From a checkpoint of a small transformer trained on Wikipedia: RMSNorm before and after each block, rotary positions.
Each number is 500 + 50 x the weight over its row's rms, rounded and kept within 0 to 999. Layers, rows and columns count from 0. Numbers have three digits each. The size before them is the row's rms in percent of the matrix's.

# v: layer 11 attention value, 256x224, rms 0.0663, rows 27-54, columns 0-111
# o: layer 11 attention output (transposed), 256x224, rms 0.0675, rows 27-54, columns 0-111
v27 100:468528519454532510491480493513418560471500605487570518536495438519467456508503456462419588506506440491612498500518515505514469568590493498511469524487598523439426529541517525491531402447501517506559552462520493557565482455495505438492491548519430424415490393412535463461476475546526499587492503569446576592499520435501489469441535440456
o27 106:602419432546521442525494555359484461557469420531556496518541529474479491524511593539576451410584605540514492562510448431491461486453523542644507539498522506631538498484446484428477540519480481474464434443528528381510509552444546477512503464519509538437486478571511541547555494545454420442488510452534409440544476578473458595505467566439
v28 099:487496492553496561441512408475510525579497543536473519544438452506430462436525546448491410491409609480534613489512539544477451485508412457465459463496504447485473649468483526513412415496542578572533423437444472496471532501537397531507503466464474497531574449511473593456549455469532497476487505511438451546395444508476455532470522445428
o28 102:452440470447458411461456575432499394452437580426474516583470518471562555480460402498530491448429422548461509519497503562449478528460456570484521519471496509537465511499567461487611520453520504498466491597478471548496523541539667506564518540474415534605432540520472526495510479495589481502464525470520548521502425490430507583536474487570
v29 103:509443524483620601515515484533512553549539534525489486505477519502539433493548484400407491506551470517406410490478477439451502419498497512554450567498537628493591434462493373522472531481503455515535500505624523466475441499481512530488453535479492416518497502576532557497525428491405518551536319482545592474396498522456575547600542443485
o29 106:506505539453423404422526543549505482492516537498495504494532519518461523467389476613534491542401491505493479494495463457533541452533568494466552524468516413508534521506515520482488555519599533549552494486411559527578532535502530505545521465538562495468527509436559481430483501526590511534489650545504506489491484390565488580442532471456
v30 099:437426491456442524471436417602591512529500535411442473549472486585494461442518514482491506491413539534475501527450512455559450465439398445492496501557422491509476517495557477441539420583574553603537498533561581459524518580479488487545513421454542600530375488481487474525438544501521431599445436483488520570483513516529486537540516537534
o30 105:519493506535474504491565429473450571505535462510558501484577462406480509568417521508520438522498403412395536489531476492465555468489440543458573493486549482498520554515442478526493489478491539466476527539477451441511485427504503439410533545524553448446515590580502552497695399485523472407484450548514607523493522485459443481510363521542
v31 102:511491499460480551404423470485561594510413528471504539521565545515560485513516475423537534499540479453439543471447522495430491450582521530436553577422509515461508503501506446562520552555470477550511420560507448521504475355489480503456505511555435524483457451500419454572469588462441450512508504439529382527566487454465455555428510493485
o31 103:541470485543485427561471474516497480476560511508481524520500524500491496437425499543566392523452479598496461599578489506575522551514538493547453480535652596542535500512476450485477454424498571494434536377482454452527598631475624599540515451457533534503573505504465464430523479516538464562594502508581555542476511429508506442578532551506
v32 101:507522476415442625484568444487543481371430465471508476486590510486476510510490522455502442523449566369433513425525539562480504486471534566452480568550577465548376403465480491466532526400466488533513521422516446499590492450607463503549490504497504521594507420553529555458477455583540470461451526446441397489486502486549520560474528470472
o32 107:423493476538477360533449527564461519522470519511532495536437379534579507478510475524470439506597438627518568542522489471486537472539454460475489458474439470506453505519568439451576533568413498522413508557516527476484468560424569482438451549600640526441515508475479494528482470412509620575595450443515636463533519503494540458458523561472
v33 108:508488492518491489504413515497431584479463447533620529528433514439529559554565594547403484488536532455468479415519544398486530525560491578476482486561469533539478448495536482466528442517512531516574435424509537475469510552517546478606515546474480489485541512511444442520526423502501522531461456518461477550561517640493499554530400469465
o33 109:612518471444569501438559444530536423514484530557533494529554494496570556518436491507569561456587452531547490551521496578532440534503441510452491553460450508440490527503412521469574589478599408555542587559504540501389478501425500537411448469478475529485462507487494531521491404542490498538505578472563499433443461438559624412464559466517
v34 102:495586506491553529426513582428467489599458488543414445530565491456490494537542514466524512476437530530468591592537514530511438545417513453442493480472417571462402529447490462490448448539610510429448486487524436543553503531452569464480508448485525421485563430463466443375497497443478543618474441509519585482501495584465513495500462485460
o34 103:471488523476501533505463527605390506511496496420615554464458497470513544518443387514461545503507482461535438457428493501457518476502445490436445523580513542561527478496523489485468527504432535552520472567504507566448584560457397507465448488445438484570390601460458573567496556489565451412542584571471411425498552458439465525440504509459
v35 101:462543506496536431420469385481497438509541536574574531506474442517469600433513600531477557529594423429542462466553556532502461497494508500497457484574512522455411407507430458468502482538489417473458543530478454620448481552577462460473556474468511477449459483579517557421498536501422492538539512523477444585479498565542548528476478520532
o35 109:502523493435441519576552454477484539557433492535477406420476513454499439494474463499456443463544613524526479507430428455498458492573508569513504539522469542560463491511518536381521438628459549586560539552556554436520415436398583468535480468432544443535509422528553523462495476509527466492519492576560543498533395509448481472486505493488
v36 101:492416516539567567548531473482590530442562562522546452446488554497542551490549460433430454501535522450487527458450502413436512535491571406519490484456570547544410553451573486517435510505514517453459496626435573384467487439449583500448489515478561514501564462481446500538468462449595486457529407496505530542607458481448444535477482501575
o36 106:465522430506412526490534502475407454566523493606448451499545519505531514447520458574546550539523537539476505443559486489525466471490477480453440511512487491551503423542437473525530501524444449526509534510519504638517484493498491467594510455503453582445533507541513430475501393567532555553582489478582476480440492533500497470437529466518
v37 101:522493475470477492477551461577484502470493558625596528525592537504524530476557605398448461470534446449460585595465480506442546489536482461463454465518531547425538517532478616519539447444443459493448496467478515615545419473492424526522498491487536480360461414484458473534482481468500507490460587553532584571462476591400433572554547509482
o37 105:495486528504524497495482474402549431479508379464484512448460492458533519510522547609514579531429639520508378454552469534552440498485506422450486491461488466474480457518595461447553503525537541475571518387544508402494534499515573555429478475503494451540550506560427514477499499556599506472553455442461375454511493450498573427507388459505
v38 103:521499505535436518556547494558529535540470534574465517489628527546516450580489460442539517498550637577532464474520469466465509523431432592495546495511448525461502427460544580545525545599541535548443611545524505473478487448421515484447542481501511475504390501475463465464463522424459557469493470452496445561450454651515539481463534474529
o38 104:581490545509474553387475493530465545500551476411553492548447454484520494457552563582525474466435408489465503483485550518509489502524563453494526429505539509496526514498439449440516447439492513523546503404385527460597573518487475538634451459444460531505509483453540547550552524462462513504512457526555586463520522414478546547541435458419
v39 102:566585490394470571451482554522500507546590470460496481551570506451489539540562439484465449491445523431575558497460510466511493456506578511503464488576376482508455450420565477529549508519494543624460525530593468548383445427444504481445482431539586397493560523540478627510494515579512464427529498512505462517571412495464555478488515535581
o39 106:500516508401447424460458415524491521431540529554516519585440461594467398531501553529489549503548512540491481444539507565445541500508503543456495575538535583489476530550426495501481493505531547413564557483459576512572512500443490502479476556514484588385450489537509464585519504507569492502395493539547491490514546457509525531423492394436
v40 100:533520459573510493531421532458516529583501559524502550507484578536370506473498540386507462480496481525541513509521560591528569534550567523578480491446594532487468481480448510476546525498462512514415496550614542471456559456471339473552474548549399527566430494502475472494495512622609502505463498544439496418531462434482540464488525536510
o40 105:453434423453609471440506494468505507422536452464479431450519458462551459453445397509464482571623510519489572462452491478523521520484456471597465476536531501544528501553484438558416508500456465555553480465475469559452466417557561506453486470418474464474591517491572463510459560437423462504451556450525495505411434488480465555538526533556
v41 106:435539497547516522500515419418425569511516481441592525520428456541560444472541530493491526507526573524504623436526525552520503487397425481532484477402461602538481486463533504538584600489481414424604512592466567433449485546511546493510494492475490538519484517519537450438506521469406505505497533562520516462530481479525496500486487552501
o41 109:561416492447528527474430487559552491434531566572544580471528582413534552521513554436492465459535444543518476548476562430420419552546509457537457492545456453467474493564457486494420289516562509485490526478540418525501545463491433471536429498487573554444536524403459532436473562468465463506551472478452503451461428497456510485519484501509
v42 105:511522496496402461414452530395455506435542449519520506486439444503328564507500480454543501508513416540517507453493508427461581530494470535513496529513422570506563475479520583499500588452507464523490619521462478505430572462606494492520493488555620450471551491467503549446526501480441420600467506524473522472454542425508465558590524487418
o42 102:486499549525540513539524547560455447531503489435484492453459521520480437511517556511415530465615570476399445500493490524539394502432407447511531522500502474521412513514582466532549482527499503502600483499522570464436434558531539508546511494526461525493530528539490472525652570509515456540466454468581561544569431511524512506399548476516
v43 090:556491552552558607480455554452466526591490507513432492556482464516561418549511510575492489484466451476417480551470439563491482487455552432525517554458435483463562487500589514498479559493391478525526660521551505517564490623427427547489548485550487448448512494539504568574530515466501442453509528562525435424551513496511398438489514422481
o43 099:539469472435526468475570495608520467571579469433584550510525460605355531453493452450482579468508538562515561463475511497524519506549532596447536535508539498553519398529449503506575451596485434550446463426522469496462541425595629503493476454510530511574476553494514409491439559391552498554503467469526566537530520461456599550520533505510
v44 104:626442516491510526528473464496471475573452433534517528518495491492434436464536574573471561499436563480526471468499509477500579512513485539622501449497382512474536481542419474484567562433505514502503574330473470508495529489504571521514496535462456450498603393575474483438509459431467500521587503476487547517527506481486472578555414497481
o44 106:355588465532500526496464514545482452378498489440505495488458485484593522491535602494587409503540493493540509531490547503514520476514524529368476583407635501502447534490532504453419468504544513467461574590487561397445419489578504541489484471488593486506426561416542571532471497483485535469508471471506405502503403482507466446499583491514
v45 097:513568507592528455494478519459521589504462549547508530492463492624484527477541514478558422521590532507465425586513491559526448523545518565541521487404455493508509532507492423507530517537432557542506501557496490510478412527405400526548474479496551451474551428516480469503491469435493554497605508529527524546607554431469532537396545552538
o45 104:485458478370535511562433442489510495520477487513547435513496428462529518448409489419538627523523536535481534349514490449511537428474454486467484627539549545602493520502493588413471461479469471544495476486489448442534528443437497476475473491515462589479442569530526509473599497509463453572481519487490515483518521459529567512553512482518
v46 105:610529492498408501638389471435485522621490481543544484475477509535437470479496520436460497504501560555562393535520541424550434481511443526396532494472507467490450536551513594426568483452493499555604443506486450474507485542587504519494477555457549423454511508447496474463529572427525483546457555499502497505505515515493565516476521567473
o46 107:411531517498462408420542567563529492405518543475534492576466491413550572440511561472454509439545457430482444489523485528521459584465552400553475484516464589549553416421503455428551520538586556525502542446555478578419418446464482493525514492552561524510500540602529493512560487529518549428559496466561478565442423484479453576504507484510
v47 100:476431485582541504540509459523484508524532472387506463527470602541518491511545537497474529494524502483479408431584478462506530478571447420455460544523590511495456516449433537580485572480522499527504453410490479515382581531508480533471453457521449489395570593518513594420445388432475503466444442488524523579470421456517509397388528574543
o47 101:528531526529436535449428509469536563510420471541545570461566480506517496505470441493589451520530488529527474490401528567545519457532596479485525493538475528502495457515506517467482479462443503638475483561500514489505463515495510471614517485606549479539462474403438470605609603506499463468527526504439402459474491502544484517606535440551
v48 106:448395514434526411363497562491545452442562472571437455526448498504524409496468553547572420481518504451463493458455540496459469494534528518455530506564515451497348417429456469480512570608492442462424442526553488514553511467502493512486518428445399530533429514415523543558468614541452502474556467572553553552474434498514440537541541500543
o48 104:543510470528447538508501510531450531503511523485511491424566562480520570462527495546485515514450445545437479455523466505476533564492507526580504466436432491626516578518593455551501457321465558497512545520299483505457477538536468506415479557509501531499474409505482420428512432607556533470445456491461539485539540597478585495465531439414
v49 103:423606504549505579499512497502506529422525456512479514463578514486520483483496577457489509505556468599451400475479498447555456433541514443487468485563496481494462540548511405525505553517574467523522543448489507419589450490536438518596483498479516519523569504455451444437474452518526483424563479458548413405517508504455533502471499555565
o49 102:607512497508468447527582574576449446591523535514495471535514566464589519531552538543561470489501534438494551535565494577455601535434467537394490531438595440458533508566602587487489414418545434567418536528564602482520561451549439451508463474481561489513488509552491476534459463441395515551446593525485491543477487546554523498454448495518
v50 099:538516484554451472472504519429531483511542497513496489540483566435469588564447579404516526513452428462470530437494495518533500482462484524557480559470463557469544481528562498547534461500495478411467458471461620507522476519557465470465475525515453527453629439519487560477495429456527547509483532494466508481390416548479514540528467411540
o50 105:537454483479528483488578479497503559496404481534458417462516455534515469444518441555486515519496508548504507547564467513445473519478601411489509410503539569429436452547552561427496551442573452616569476388475473404519494533524536481530484538521527531447420500397550430550510529550460468474434476537531480563509463470503537451485521564469
v51 102:476496521480409477550494568563474469598524567427522503480550480640445548508546436523536552513517454398486479450493501415538512473527534482479473438564547509583610554495480469559447523474497356389455415500588544557486439506514522552561555449484530457471463347462507478588484510560537514511559516550483507575523482540549505464501507506546
o51 105:500489473538510526404540467452483539426438434530458482538525585437481439482447552507442473483502566529447493500525508394493540507464479671493475508419482454522433531523517566496498536552466550549573480492563472547536523520489504416459519499451509541549518533488448586370546500492426421504470524525553512533416551573474607508535482446531
v52 101:484480521647489486475539584485526589458561482453482467455537483542597537461525509531536604511484463608489476519470462530473562474441564475524541515564563428468448554508505479532544586572528552552466535501460521578518477541554561533467449519584474580504507431553505408487528551544510488555491539427535513470595533569428516522422538550472
o52 108:510477422464573523529484447500444434478525565561545507499472541474494421548497456433450427472568517459597412393549521504548487517498499488451455477492505510598529493474528512505492509503514522505512478376437534446448572494462508484494520522472600449572446603401498454510481350519499499455495522545436581480500508611574474458524436459573
v53 100:559528507551477504479534481514509623430452545436545480502382511532462541510526489575492512482472477512519423542495467490448575558443483513460519553505440512467534536520488531454465546495470503565451465534434487319602494351484512491427545585417552477521435471575553523505534504449527482513521440499596508589561455566497504446557480487427
o53 102:470450457453471481487483543417482462561576393512422498463574442472454537579475532494560472541490485483425469418521521450586515488515405633392564531509550524457439492503502423510530434517500503476552489450512593629387465451534518506482382532598488440531473418469522426516433524568447501506556456519455472490489538506501455509479466589599
v54 099:563477555528388527470483490462485493528574461528594488522508548541531574427495502442515370511532405490543590545523515570550468507531486474491643507464474427522451522482515407545454538500386471467456500578544429537505586584509626515495491535517511553521568537572526572550470518460578476490518444570493510427510499528527485456463558427479
o54 104:455544563542498369588481488542504531545463514493435551446535538483464449497462483621544566549547534458492442420511524536499503490443566437494429577495444521543508459509529451498549521564470557419473535496583558527481471416496385465581468458440471500486493441394544382522520460512524486484515515502483626501448482456458492544598562498494